config.toml
num_hidden_layers = 13
vocab_size = 4096
positions = "rope"
attn_scale = 0.177
tie_word_embeddings = false
init = "normal"
init_std_up = 0.0363
init_std_down = 0.0
optimizer = "soap_variant"
learning_rate = 0.00633
lr_mult_up = 1.36
beta2 = 0.95
schedule = "cos"
batch_tokens = 32768
Each number is 500 + 25 x the weight over its row's rms, rounded and kept within 0 to 999. Layers, rows and columns count from 0. Numbers have three digits each. The size before them is the row's rms in percent of the matrix's.

# layer 5 MLP down (transposed), 512x160, rms 0.207, rows 344-421, columns 80-119
104:500476516507492503538524515485485517499463538484487529499512493507464546496510483502478539505558487524479503498503484521
098:500507513490506494490540514495499506489509497523501524476512514497496504504487491502513483477501508495474525507507474485
109:530491469463512486483447557516466530530497522488501473471502533498490509487476507509516492444488501498446473479497571506
100:487533496517461471540508456537518532484506488473527494471442499520516493508526507489505491528449497472541489481547442492
107:493520505462491482522488517533495507526543476495438458521451510499445537514539484449486472487502497533462492498472467524
094:521561534502465537479518462494462471493482485510516510517527475503494468523490539503448468503486470495455505469518514443
093:520490485497487489454487514534506511506478504515471491503430460449494477505492471480470489495506487509519521560442489537
105:436534516496515470510504513481519491509484498498515476521502487485548498503494459494566529470503506507549505514487461515
094:493493510517493486526508504502449528500489527479517493486493485464484493479480479474514490447496501481507471503524500528
109:479522500513518528468494535493565548517495520482496507486501481499555514459489512482512497483497514515529462565502493498
088:512514473496508521566495521510485485466507496472489552488477465456437457485502541545480470450475489523437467546493470535
096:516520476530503534500499526514476486472560470474464524449495519534528499503491523525490519516495524523511496471443496549
113:473493495513486507496487418503509480488447520568519535455459531513498485442512497485503435491514496449515506525513510528
085:515429507483505486514533513473513483483494455526493464489432531500482475506500482490490522495445476498489513538459528538
098:496493478472519484464486502541506481453491492520526471498516505525474475498480510492488508472526520463492527530531492491
095:513517490488491562505495543450509500512513464465468482560476513526488507527518464500488475494475508513481472494491500530
081:484543486494495509536524492494514512510443463483467489460543505538509506506523492481498488470496543499496478489468483506
096:505527495517519476513474482474499539551507493492511481502513503494494537566505525489502505479543501483521510483530497440
092:491475477506513489545482492502502461498545474504518542486523518508503488536542507469503474498521489479476491430516436502
110:477474494494470491494505521479497522493473543504464509483488484478513472526464517508507516416491522499487535489510516493
099:476500472492515486475507494511510491471490513477511490498477497475511477484460511523497510517508498490479518437489475486
088:536534479438487495509485533478461473514500497520523541563491495483488519486495511461532472505495525442488496540511499474
098:455472488504513505471558498518482523481497482509535504466475513499488472478498567459483502500495473523481487488491507507
096:502512545541468504480437493483478511501488493507491448496507499544469518458516504484518513475503504435498502484492520486
082:511528525502487537553524440485509502517500501540501517489526515518467480506525477482494521531489516486495542519478499491
107:528536469557484528513486548486480526536555524512505480493501500459512489473511486512477549539516442489489483532475478533
092:494517485477498535512457489525443499466497507583522497513498502536482484487495544472485535486545464528517497482486477473
104:512481486518474494482504478484525539514565511514518531473505493491502474495475527499509523505465512503507495529467482475
092:512485500514511502566504532513529527550479505474494512479481422497509463542487554478529512474502485492545521440488543493
100:474527487523522509491456540528444494549466469502514526522537484494482493489531504473502550502512440521529566486520527513
093:507449566499463494521468500529467521532485519525513533504478498513504501506539541546478502489522505498523476479463489543
083:481484487471523506482524487555494488512516492490550478511514488486534519448464519487541500477487465460527503534505489508
093:526502472451450489470449502465491480486522462555514532491530548460505449498502485511490463505542502528497528510494489539
092:553512477493492476532510497471556519556478478484502488507494483543519550474495504491521517511507510477521506541488446541
098:500466480495478486492492441486472525481532521510503455534482493473487452479487539506536463479501532520436494508485508486
100:502511487489494501489481519532505489452506488523486493492465540454464491511481486476470510513516505507492571467483455516
096:527480468492533522519547546508476492447510562504514493505517531497531529458501485497548475546509509477470489525495476496
087:471475508462524494481445491528533493525531517508520474500516487512500481490458442500507538493477487501478511539454489485
099:479525462459532499494499482508482496493477451508494460487505533537496514545570494449500476498489512512490492514534477529
112:484565510486513473493480504478512492538497489515472493512538502490523493488514481528514460494492473503508480467489502479
097:489533532494508536526497520541483518442474491551479477504525517488481533516497485493487503479477474459516505475427492492
098:502494536499481526512489471502505459506497532497522509486489516522489466477533490462488494529491532492557545498486546474
098:516471534488518490500544517479482482501527512481479485489501530466479516527477474470449498484474500442538478600504479484
102:514497511505498495523503530491477558490522462532515507497472517516471523522516470468496537457487502469471544506511485489
095:526506501535473536461503451471513516468468497553497516539529535495498511441539546548502493430481467504509515490501490450
087:501467475484510531515505470530516538464529511435506492496505489537544490482463484479542489507477493468510505503494496496
095:519516499556514478526497508498536534510501518464491505545472507476485504550484516509480494490500495519524501446491507542
092:501496487506514520491515471478485462511533472509511480515480492472520457500481518467538481506493513520503469472568483478
111:511478475470539488511447486523486511518508515513472513516518557494490532451502481481487506513477497479506535471500434475
104:474467488516523514491493454489516480534524503536537512502480494490429508470483479513464495531473478503506498505527508520
104:528482505516534523489472475524473474499525506546512489472498517491516522511510490482501545510483505462544553509483516453
114:538490503540522493548517494556496507500509477481464503511474498486476507518502513505469544513487515518482539471443490448
105:514507457540522533529527482453509451498457555458517516488529458505499516491470509505480517513486490565512532495512508514
087:553493490527463468470476504518478470543492515487517497453499534492500467495497508507435527493493457548513485499511497486
113:502500518501469507506486507498528546524502497508501495497525479497447536538503510521519465510473479528497509514483467509
098:458540497522513526485515479512494473498532532508514509493502483526546518482524495462500488540504483467505464520486510506
091:532505521446536521491518493498480501498487513458514500501493494520534493514521487509446503488465495509492444441462494521
090:467490500500491502551502512478487515530521467483482532493483479489478500531543509496507550495503480491547469482486475479
093:527501521538491494496504446496488493493524461529494470502498521477506531522507482502519469535495523503488446549474526486
093:469528478491457468533493521505514537520451481494510536543449473519485484561499479524515497526510508505493511454476477510
085:504489434490525494498478480522509492452525532522510445533539527503505498529519507538480479474502509473540483515514504506
104:492528454531454460493477506501529489430488471470518475526482491501575460497466509505503509522469499514510526468454490525
098:493499465477524506524493465491502493491499523490517517497493496490502501485471523472515512491497503458517519520494508511
091:493510472459535500503491497466462489463493543466460475510502459493498495545473527490476506502423505511467507501521469475
091:497526524528481492522520540497544533527508524505506488485446498443501526526524480521512519500506524482537503484494458496
099:517477509505506493483535481538531496510475499483517483549470516458506521466534522497516537516480549491502491504544485498
106:498467529497473493477490488506503480506507508491508532501460484447487536477498524459526492479523533525510502547469537476
098:511521503498478497475534542519512488465528512495507489486495503483477494525491504485479466524525448491487502522483499490
102:474517531549504543506491458490503513499506504534475532533522534505475525515492513516508508513481491500493520592538495498
101:523534454505516470463518499526501503514575457536468500495515553524520505554503459519491491482509499459496460486504500472
104:499489514495508497490541510536565520484531474494465508513528482484504524506495485517470519509514488516504478527544500492
087:535504517472485517502523508506506478476506507501507455478514443490473496501482463516471455468485465492479552544542501526
097:527499491516546503485507454491493523519486535480508541491509497475461487508510491496493463527516469467509469481511524489
099:448520474474511480476496504484477483530502540461443488471480530496500514496504499439499540489495464479499473502504488483
110:579477520495551494492493501506519540490472512546475486481472516499513465534512531501477507513524498453456526493528477483
105:535501514502522474520449481550498493523485468524496484455474508523488513493517490516501487515505473513556509478518510534
096:525491521467489501526520475536435483492531521517488492496486469518480435486480511501516490489477527547520489503470495495
103:478502484518473476521492529475501507460473533476476512459517495499492518564452544491509548509491537445506497508489504530
# layer 5 MLP up, 512x160, rms 0.264, rows 345-422, columns 80-119
100:507476538463484518502473498549492472485502486503540482486465524486483468511508511517472524509479465483483539516493522520
104:505513497467525486450538527529512457504515534520493505501499491498531486484490489501479500501511491463472510481478507448
094:540502493474434501557488508565493527525453495496494491525521510512482536481515499470531509485520480521470509474491503557
113:500537485503470507526502545481479506500540457480489555522521475507483511499528491506497482473503489513490512470496568533
094:493504508498483526497503514441547493542522490544489511459511446509521503547518512517530484508515488492488500500529489515
099:503512469489505502531479520492510485480450496512464534533490475493525486496497494494505506485502525504510514529510458488
103:513495533475554514534515486473520513469502492482512487478503535552489492507556465582516521534489473514556483486527531475
095:479497507496506521530513524522530551517531494471496524512486452512508490492538498508485507541509454512481457506516508507
100:482491528460485504483462543478498494500530501479479513545499476512496505469492474481500504517490552497479508564490486533
092:443480481507505514492488490535536518465506466463538519440481497526543487512488472521479532480485549498487469532472519500
094:468518546486541491490482533512489514515538509491443488491490506534471508482514524507475472524539512455511494498535503521
112:486464493504473532498525458514512479490452507528495516489449533508469530513488504522509541550506503481500492518509491477
097:520467477507441494547503551462500448526515489490445497552474540518575494506524455448470528527476497517532504486475471503
104:523525459511516528537483511554529505495468485458495512491493503566497473499519511509497467444497545513525501506464501460
094:510482505506518519488512514499562535489570507507494498482499514504508520512480485499495464515447519498492462508498492504
093:503520519458475434529470486528521539497484485493567522466494467457535482508508497519470474468509543485477484535517495465
093:505503526502512519487474514485514512505507467447495498527479493517539486463524499487457528523462481501481527478494490518
096:514485501499508500479518526504532506487520463461521497483450485500486472504464491534552517481479503499468522474534500500
100:485502528519480499502510512497548474504488487486497445497458528551548476475504478541493574483455522511491489503477490493
098:513527515496465500533454536492469490506510527484554520517500522480473516481465495556455517479520512508520462501502476520
095:518474497513509499458493500495473505544522506488464494504454482542501484480533562525502465494520513489517520470521502499
099:457516542463559480491567477462484537522528491494524523510485522512482479481488525449538534473517531486468534497480533553
091:494473500512500544473516539474482481523485513563452476465467496467481514517472521480523480499475527494535520497509521514
091:510486518520499499498546507513496514496517467447457449503528455445527499451474508467492510421501519502515493495525496499
099:533481499479465480490508500481484510505521500518494491481486460509537493546497507541512487519481467507535505550511477471
099:516480503467523464516561442499506484527483486479544439504486480497488482511508546516506468509517531464480535503505547495
111:486477518468497521473477516467507533485466483496478495513500488546509497526512506503481531498528537481542523491493508553
102:521491507479465530472505500535448525543476474514457468544513486460460524510494486523512449516494461514512472482492494456
103:496476459468525467489503485466524509533498480508513470475504476481503455523530481523482517462484498483532536537480482538
098:520522518471493523533472477514504466516526522496500510518494510504499498498524448529460443532505510485516510477496500491
093:465495514509469465490568521522495553530510481489434471495530517497507472495466512489491500497530498519479494502527493504
093:485501508477473483493527472487446521485489427533540503461470538509514446487479475491499532497524520542505534533492503522
094:472542490534527486503524479498472476459537522481533510499488493485498518460441500536495465517485468505522500516501529495
095:524489476502479527489493467516492487488490520469490521510514493549503496504487515464498449529477539486484493491527532478
105:489510516503519510502507463477516483507506484490485543490488508483523503499475528478430516470486495538497515533520494508
097:510499490525478517481480508526462498498457519492505501515507500527493490505523563481513451476518479506514507490473474495
103:497520508485476561533541500489506493484481498509474482531493548485481562464529496516500492509478525500477477496543440499
105:483519463511511519525509515489456493490498498530482497483478453508505499510517533545495541484547486509489517481515532508
111:509545479486502509465482477509514471539500475518455538527482481497535496567511509523513467486506471533499468491505497518
097:466510497498521510553502449504506494505503509494503506506509502559521430515469508536504492543502518519503521506510558470
102:510512488534539476536488509501518477555546506516496493549509508485482484531544505512494512509494499509503500494490509488
097:505495454481492464485504486527500523457502493531509494486501473558488524490546532534469507506512489497490494492495530523
113:464490519457503477495518475499471477513521493527498483506481500473513531502537517522514451509465495470495524565510482521
097:528508492491497506530524479503494513514501523495524501511563501522517490479517503519490465556485484458564458540510543508
087:522496537484476506478515512472482484530495498494504487546500544483489529473528505497512503450525513471478489467527496483
104:520532499487526497515496561556497488519530491431482525516486496500547506500500493525507463479518479502559453495543479513
092:480484538503478475520498536497543542531519512478504464530490484495476460507497510510504507514506468510473486543488482514
100:508495481534502546487462507492533511493501486489479547552533491513513495500465514491523490524521451468507518456512480449
096:515499516559504508516467474495445506485451467515435489520509487488505511525512549480503490500495521502544544532533477496
105:533486465495529490455512484529498517481503491478509500541502421435499502524496491553493507464506497509516510508457524452
099:511534459496513482540517481503518535484472475483495536515469499495495521529498514537529539505522515508485455499521491514
102:501491521522507493532497497501481491492442519495500504468492534516514516500486474560488511506510529516481506534468515487
100:522515539523504475523524451483468489511495497513467478496496462516477516473472500534535451512510479488539487522524503498
106:519487452447510503505501485510513548458494483469458538515426518478465506501472504503521510481481515481491488518496494478
098:519536520549544525475509506486510506489539543516485475509462525499527500499527534512487515508513499492490482505483498522
094:503503540515467554479508561476506501504480524503514510482522474559533459458507548538502487544509460528503488477509502488
100:492515530481492506516512487466499508515510464513487475454474513500500510499486514489470512502484548480505500496533509468
091:526486483459466522491490516472482530488492511485533524495448479531542511455522506479515496529532483501511485539510505520
103:459536530489493499523475513513492535501503530477537513455482515504511561501532512521444522574477456527507491509520471493
095:470519505434498505462550549535490512499505449507454519475473506504507529490475468507473543523493509491538513496535486554
097:486518523523488520506484492517548511476550476521491518486516486500507484479494499538531508507490475488461484504490512514
095:500480512492458482523507511523551530519485547516507503514423500503497540451499507476464483513547510561489489486538513515
091:503541487518483494547488504536511522491486487487524479512484515492552474449527440501458533513479446509496522505526539520
099:495517528507472514452507517463467460507471509509487485505522447540497487541480515460480516493477513435560503497489479492
100:515469584493494480493458508488477501488514527465512477490503489496503508483506506514512492511510499524452535535496473530
097:485493531507481481470531474505480494469482479553498510464474508516523533495497499501552489490517499443519484490451474472
099:526493523467536487500505514543516560462520505529460486501494496524492480469491495542466505453465529481474474515542456467
101:490458448495506486478503496499489570501508526548537472493482512488505548478534512471495452517498520478519492575505463570
101:493524493523491468452520508527515502479500514450515531462531525496516486506517491476500495510528480551486519480527509529
106:480469517503537472483484485483527509511530451489479531546526540515501577509470482504520499513502530517483472515512524530
095:505453501480474502518504545481490494527514534480519476503474460499498518523490444507530482486527501508494544439473519494
102:541493527501461517517532496525482531513480511488431485538434481493496530533518514520516512508491482524503478549523524473
097:490556525498480493508526475514506523477487549449492491488485506486485530479533505456480514566476521532516505524509518507
102:473496510529464491495469481485497496479491495478482514518493542517523472514511484507507460513511519503505530493488468502
098:534476501500509457495558504492492506497488458492489489504512491487495526484528542499477452503533539523547474488522526489
096:537491512522532499478503468551493553513533530488485503533510495508512435479474512515489493492502533486509513427490528545
106:464495502474440474474484533455538504464481496462503555520516502546501484509521507518490481491479529510512469486518504500
100:501552528492458500529496465474510468488463481536494551452500449511555506501534478505533490509510496472476478513464474527